Weights of a small GPT-style language model, trained from scratch on English Wikipedia.
Size: 8 layers, width 96, 3 heads of 32, MLP 192 SwiGLU, vocabulary 2048, 1.13M parameters.
Training: a variant of Adam for these matrices, 84M tokens.
Each number is 128 + 32 x the weight over its row's rms, rounded and kept within 0 to 255. Layers, rows and columns count from 0. The size above them is the row's rms in percent of the matrix's.

# layer 5 attention value, 96x96, rms 0.0638, rows 53-63, columns 0-95
size [100  99 111  99 101 109  98 109  97 121 104]
[[132 130 159 163 181  93 149 160 152 136  77 149 149 162 101 137 134  58 178 139 144 104 130 131 163 147 158 136 124 137 107 158 127 138 139 198  66 118 130 170 146 101 131 106 166 119 156 126 105 159 160  53 115 114 114  67 191 128 112 197 126 124 150 122  78 156 127  86  57 189 101 164 136  67 150 151 162 151 163 123 124 153 137 100 144  99 149 106 137 144  91 113 146  70 105  79]
 [ 96 159  93 109 113 114  71 165  60 137 120 107 125 152 140  91  71 184 120 115 152 130 100 119 147 188 105 133 126 155 121 137 102  80 130 102 152 128 118 151 159 102 131 137 136 144  79 107 152 154  56 154  57 156 111 152 112 157 104 131 126 153 133 109 101 139 152 178 135  49 136 173 117 176  62 107 162 135 157 115 141  92 124 128 118 134 158 174 114  95 211 215 105 122 140 134]
 [119 114 181 131 178 101 113  94 149 136 132  94 166 125 131 136 138 110 192 134 168 180 113 117 138 115 151 169 107 123 129 161 109  67 190 150 188 166  74 159 110 133 108 139  84 105 163 166  90  80 171 141 108 105 182 181 151 153 133 123 118 125 144 110 104 139 129  66 171 205 140 133 129 158 141 134 196 137 149 124  98  96 114 147 152 123 120  88 126 207  94  77 139 101 104 167]
 [136 130 174 151 129 139 157 125 144 131 121 134 156 115 122 160 162 151 139  79 150  72 182 138 146 172 138  74  96 106 123 145 116 154 165 118 176 136 167 204 118 132 118  97 126 148 209 123 222 160 139 116 156 130  88 127 140 123 146 150  73 126 112 109 119 138 191 107 118 110 109 166  87  95 183 147 162 120 117 128  50 130 103 135  97  51 105 110 176  87 108 130 131  75 161 125]
 [146  73 133 108 152 113 169 108  83 103  89  95 161 180 149 133  97  69 139 195 200  73 116 145 114 158 182 160 134 145 133 135 132 138  97 112 117 152 159  71 156 141  98 177 139 129 149 123 180  60 155 173  97 123 100 133 129 116 126 152 128 128 156  66 138 133 127 119 109 192 148 149 128 180 102 115 172  98 159 162 127 109  79 103 121 128 169 146  74 150 123 151 208 163 127 135]
 [145 110  89 141 101 184  92 171  98 156 145 109 127 119 163 133  88 135 161 112  84 182 158 131 103 122 127 108 101 177 141 124 152 186  91 103 111 116 138 102 114 181 126 124 136 160 118 105 122 130  75 112 115 156 143 203 109 116 110 170 162 131 128 159  82 123 156 119  81  95 100 103 108  81 153 117 131 123  87 128 172  56 227 105 140 144  98 104 141  45 129 126 168 151  97 183]
 [165 151  60 191 155 153 111 120 111 115 156 147  92 129 125 217 118 171 103 180 126  99  93 121 123 132  90 170 114 116 113 120 117 124 172 137 149  87 130 125  95 192 132 103 153 140 164 166 195 149 174 106 103 116  85 149  82 134 131  97 161 109 117 169 102 121 149 114  96 117 128 136 154 111 190 133 104 156 170 162 106  97  74 133 177  81 109 143 196  53  92 115 132 108 127 138]
 [146 148  67 136 185 148  56 129 103 155 152 136 121 200 163 106 101 124 114  93 139 125 153 123 135 183 142 174  82 116 145 102 117 135 129 139 118 102 119 121 147  62 174 119 123 139 129 180 223 111 150 135 131 129 157 174 188 143 122 157 127 144 120 142  82 109 140  96 166  95  56 159 118  83 125 157 104 137 124 134 105 112 149 133 131  50 113 134 187 118  43 125 128 154 125 138]
 [ 92 154 146 150 116  73 166 158  89 158 103 149 149 120 168  67  70 121  74 124  90 135 106 130 109 131 127 191 107 120 120 149 121 133 181 135 177 124 135 133 147  75 128 128 102 155 130 181 124 139 101  75 190 123 139 174 142 127 124 118  62 154 124 188 134 171  95 140 103 151 147 142 147 128 101 118 108  61 139 225 107 119 173 144 141 146 207 145 113 177 108 145 146 142 136 162]
 [141 142 122 151 137 181  74  97 121 117 198 152 107 116 149  97  91 101 149 156 104 125  90 123 119  78 134  82  90 189 115 125 131 206  66 150 111 115 133  91 113  77 151 134  80 129 141  93 146  73  80 175 125  95 174 167 114 118 167 162 214 111 129 138  82 141 134 113 160  98 122 140  83 117 120 146 124 110 103  75 127  94 127 117 113 142  76 106 143  55 100  85 125 155 122 132]
 [138 113 130 131 109  97 127  94 188 123  75 160 146  26 122  91 114  51 100 149 150 125  90 117  61 109 131 112 150 102 115 154 143 144 137 118 133 124 153 127 137 130 140 130  84 128 167 149  81 135 182  95 170 124 152 119 137 150 125 139 147 101 107 128  98 121 163  93 142 161 170 110 173 120 110 139 154 102 170 146  65 121 133  91 123 134 166  31 119 164 122  88 219  98  88 130]]
# layer 5 attention output (transposed), 96x96, rms 0.0677, rows 53-63, columns 0-95
size [ 93  97 106  97  97 108  98 108 101 115  99]
[[144 106 101  89  98 179 161 102 101 147 138 128 120 136 121  94 119 190 100 162  83 128 125  93 149  63 126 167 131 135 146 133 110  97 146 107 110 141  75  56 148 131 159 159 141 140 163 103 127  94  78 122 112 130  98 128 126  72  80  52  62 133 137 114 102 113 188  75 173 166 101  92  76 102 128 117 109  55 122 106 138 150 126 121  62 138 130 119 146 141 184 125 120  99 155 183]
 [148 149 145 136 153  63 177  69  94 106 149 131 126  94  84 111 172  73 165 104 141 152  83 124  74  85 196 136 136 173 131 120 131 198 163 129 106 131 137 181  88 132 143  87  73 157 145 160 118 105 163 110 156  92 113 157 139 113 174 105 122 136 108 146 160 145  94  89 131 146 142 119 171 109 163 124 113 164 182 159  63 123 148 115 119  87  72  92 113 148  80 125 128 174  93  86]
 [  0 160 116 129  65 122 132 156 115 122  86 146 110 159 145 129 128 132  99 141 112  79 171 127 145  63 154  79 114  98 139 160 120 126 161  86 124 105 166 108 163 142 162 131 147 188 144 117 163 137 113 181 119 128 131  87 102  81  96 103 116 115 118  87 140 175 112 194  97 113 112 136 109 129 100 115 120 165 174 117 121 157 129 105 118 134 103 140 204 115 157 170  74 115 104 115]
 [154 130 112  92 192 178 101 147  79 123  93  70 140  98  90 144  70 154 103 207  44 113  99 114  64  58 141 153 175 125  89  89 149 145 162 135  89 149 134 144 131 113 193 132 119 127 121 138 121 130 136 102  80 123 166 149 130 180  48 119 160  96 166 166 144 114 178 133 145 148 118 150  99 161 155 144 138  87 157 122 154 147 129 112 108 113 130 119 170 131 164 161 113 117 121 134]
 [127 178 143 119 109  95 144 111 161 201 145 116 116 114 111 103 124 120 128  72  99 177 100  63 162  85 125 126 141 153 182 157 166  59 149  93 144 110 162 171 188 178 148 146 131 106 132 124 108 106 117 124 172 105 160 161  97 107 182  81 140 173 132 100 106 111 145 148 105  70 108 245 137 159 139 153  99 151 165 107 107 121 142 140 104 126 101  99 152  96 158 126  87  99 141 128]
 [109  81 154 137 197  96 141  64 140 106 168 173 101 121 147 137 153  65 165 136  96  92 153 191 166 138 116 115 107 163 104 124  99 132 150 178 146 165 107 159  94 119 110 190 140 134 126  80 138  67 126 130 131 112 178 137 176 163 142 161  99 171 142 131 122 135 106 112 146 164 125 122 216 154  93 114 142 124 107 178 138 100  65 138 162 135 156  84  69 144 128 193 121 122 158 129]
 [105  58 125 115 142 163  99 131 144 129 123  94 220 176  92  92  83 147 124 105 102 142 106 150 141 140 146 112 111 164   5 125 114 127 141 131 139 177 137 110 154 122 137 149 111  97 115 118 129 112 166 100 143 106 120 120 168 179  74 144 109 128 165 176 187 131 112 169 145 156 142 140 118 140 135 166 148 111  48 122 122 120 131  87 123  94 128 132 161 100 158 166  90 184  56 128]
 [139 106 132 169 123  77 171 127 144 108 128 170 150 137 114 131 113 127 143 128  99 146 115  90 112 153 155 177 122 141  13 156 149 150 170 128 120 141 103 137  90  96 147 221 118 160 126  92 101  54 150 151 129  81 134 125 144 195  64 147  89 139 113 177 162 141 137 164 112 178 149 141  91 140 140  83  95 143 111 136 138 131  94  94 168 147 161 147 195 105 108 171 145  93 149 137]
 [ 22 135  80 139  99 115 210 147 121 178 157 125 116 127  88 158 162  67 196 138 141 148 118 113 175 172 167 165 158 126 142 158 172  98 114 185 111 101 100 158  42 161 147 100 151  84 156  95 106 122 127 101 149  94  96 151 172 131 155 130 166 110 105 143 133 125 160  97  98 173 100  96 113 114  99 123 118 142 181 121  78 143  95 138 114 134 146 136 145 131 154 122 133 114  93 111]
 [160 110 149 109 157 119 144 155 185  96  98 152 122 142 152 140 103 101 134 112 127 139 194 124 140 161 116  78  75 117 142 134 165 163 133 149 130 118 167 104 182 118 149 160 206 189  93 126 114  89 173 145 109 145 131  97 101 176  90 194  75 137 163  94 102 131 103 123 149 178 122 165 156 137 106 106 109 111  57 183 148 103  99 105 187 148 116 120 150 122 106 212  95 118 158  98]
 [100 145  91 106 118 178  98 154 112 135 130 129 162 161 151 150 114 120 109 135 115 154 141  97 189  87 154 121 130 149 170 160 136 113  86 126 189 111  98 112 138 140 138 110 189 127 115  73 167 176  59 175  96 107 114 139 178 110 151 121 143 100 134  97 100 120 131 173 108 154  47 116 110  99 155 185 140 100 130 123 172 124 146 183 128 120 102 194 110  90 224 183 145 100 112 111]]
# layer 5 attention query, 96x96, rms 0.0906, rows 64-69, columns 0-95
size [117  71 101  92  92  91]
[[102 175 138  74  94 106 121 149 106  94  94 134 176 137 168 157 114  68 124  47 131 125 155 144 148 144  86 147 167 135 158 195 117 125  70 106  94 168 149  70 151 133 109 113 110  86 166 137 125 120  91 117 136 139 162 118 115  99 138 143 128 158 138  92 165 179 115  87  90 135  44 157 128 168 102 131 191  82  90 135 167  81 178 132 126 106  97 104  84 151 154 110 109 168 116 149]
 [116 165  96 112 120 199 120 128  53 146 111 127  99 196 114 173 100 136 145 122 112 149 148 126 148  65 150 184 132 162 109 153 166 100  99 148 145 116 127 179 154 119 136  88 146  93 134 179 142  91  83 140 102 133  97 118 135  56  87 178 100 175 127 179 120 163 159 167  66 125 118 154 182  74  93 143 127 109 153 102 137 171  92  89 142 172 119 166 140 118 107 109 153  99 165 153]
 [109 128 106  94 188  97 147 167 163 102 129 103 122  93 158 121  98  91 109 116 150  97  95 146 138 152 102 115 159  98 165 112 126 143  89 149 140 182 138  91 135 165 110  96 139 135 162 112 125 148  96 143 124 112 160 108 142 120 132 211 172  79 112 138 155 164 123  68 154 126  79 153 159 143 117 102 201 128  42 167 140  78 172 175 134  83 136 130  70 172  91  90  67 114  91 139]
 [106 167 165 120 148 115 126 125 132  89 109 125 138 144 164 126 164  84  67 133 170 103 147  77  98 119 103 112 136 100 154 165 131 142  84 121 118 175 108 121 137 149 113  81 144 103 164  74 100 132 140 118  97 139 163  88 108 146 148 139 159 104 132 100 209 187 124  61  92 125  84 125 119 154  75 158 185 136 101 114 165 163 180 125 119 145 141 129  59 173 155  55 116 176 109 190]
 [145 122  89 108 165 100 128 125 176 147 133  98 125  68 178 126 148 100  67 109 160 169 129 144 126 147 131 143 156  96 153 156 129 181  77 156 131 140 141  70 174 153  92  95 158 126 119 141 151 120  90 191 100  61 184 153 140 111 148 154 110  97  94  94 145 114 166 134 151 123 135 129 151 153 209  92 178 143  90  96 132  82 149 185 150 112 119 123  76 114 128 100 139 115  44  88]
 [114 124  78 101  87  87 138 124 152 124 183 149 168 117 171 105 115 151 134 146 126 119 108 141 138 116 131 151 125 103 152  95 101 172 131  77 162 150  97  83 149 115 103 106 100  84 133 106  85 152 160 149 126 148  76 147 183  97 145  96 132 128  98 146 157 112  79 167 141 119 128 162  79 146 128 197 150  60 171 145 112  30 158 131  93  44 138  62 129 111 122 132  72 127  93 137]]
# layer 5 attention key, 96x96, rms 0.0878, rows 64-68, columns 0-95
size [103  84 108  94  95]
[[157 154  65  89 124 153 124 133 166 108 143 151 153 120 142 129 107 161 138 115 119 108 144 135 126 114  82 101  52 116 184 125 156  97 135 182 115  98 160 133 106  71 145 146 137 158 132  68 173 149  91 108 132  97 121 141 156 147 173  89 130  59 141 151  97 124  40  90 198 147  98 171 109 131  87 159 150 101  87 142 147 117 104 132  86 136 138 113 141  92  88 186 110  88  92  67]
 [ 80 113 114 120 110 135 158 114 111 153 100 139 151 127 225  97 166 108 143 104 175 117  93 140 214 112 148 130 160 156 130 136  86 163 134 150 103 157 159 113 171 103 114 133 127 129 151  97 172 150 170 151 105 134 157 148 123 143  94 118 129  55 119 117 137 125 102 119 114 132 138 162 140 143 168 151 165 129 178 195 176  68 147 181 177 127 126  43 114  86 132 167 180 176 111 156]
 [ 93 153 133  92  62 130 133  81 113 130 147 185 190 134 149 125  84 118 125  85 159 130 198 113 114  97 135 117  97 143 150 190 111 154 130  97  50 142  83 109 126  98 119 126 150 140 147  60  95 142 107 123 112 102 126 133 178 119 185  83 104  83 104 123 113 115  62 123 172 151 136 170 115 156 138 148  82 103  98 103 141 137 131 158 125 115  85 110 124  67 120 170 194 129  63 124]
 [ 87 132  79  89  99 158 177  82 107 156 139 164 184 151 145 156  84 153 150  52 131 121 181 136 156  93 152 110 122 143 146 175  84 174 130 104  69 140 107 101 130 181 114 147 147 135 150  98 142 186 155 128 115 109  94 144 123 111 168 101  94 122 140 101 114  97 127 139 149 170 139 165 118 174 169 182 144 107 111 181 168 114  90 163 157 137 109  86 105  55 145 175 159 127  66 120]
 [156 127 150 169  73 143 123 143 115 140 129 156 131  96 189 152  93 130 158 130 122 105 136  60 122  68 127 104 136 157 170  62 190  81 146 115  93 109  82 117 124 115 121 113 115 174  85 113 118 150 139 103  64  91 104 112 115 151 171  55 142  70  58 165 145 138  99 161  96 115 120 100 139 105 104 153 161 117  99 104 167 140  80 118 103 137 213 133  79 132 159 162 134 122 151 108]]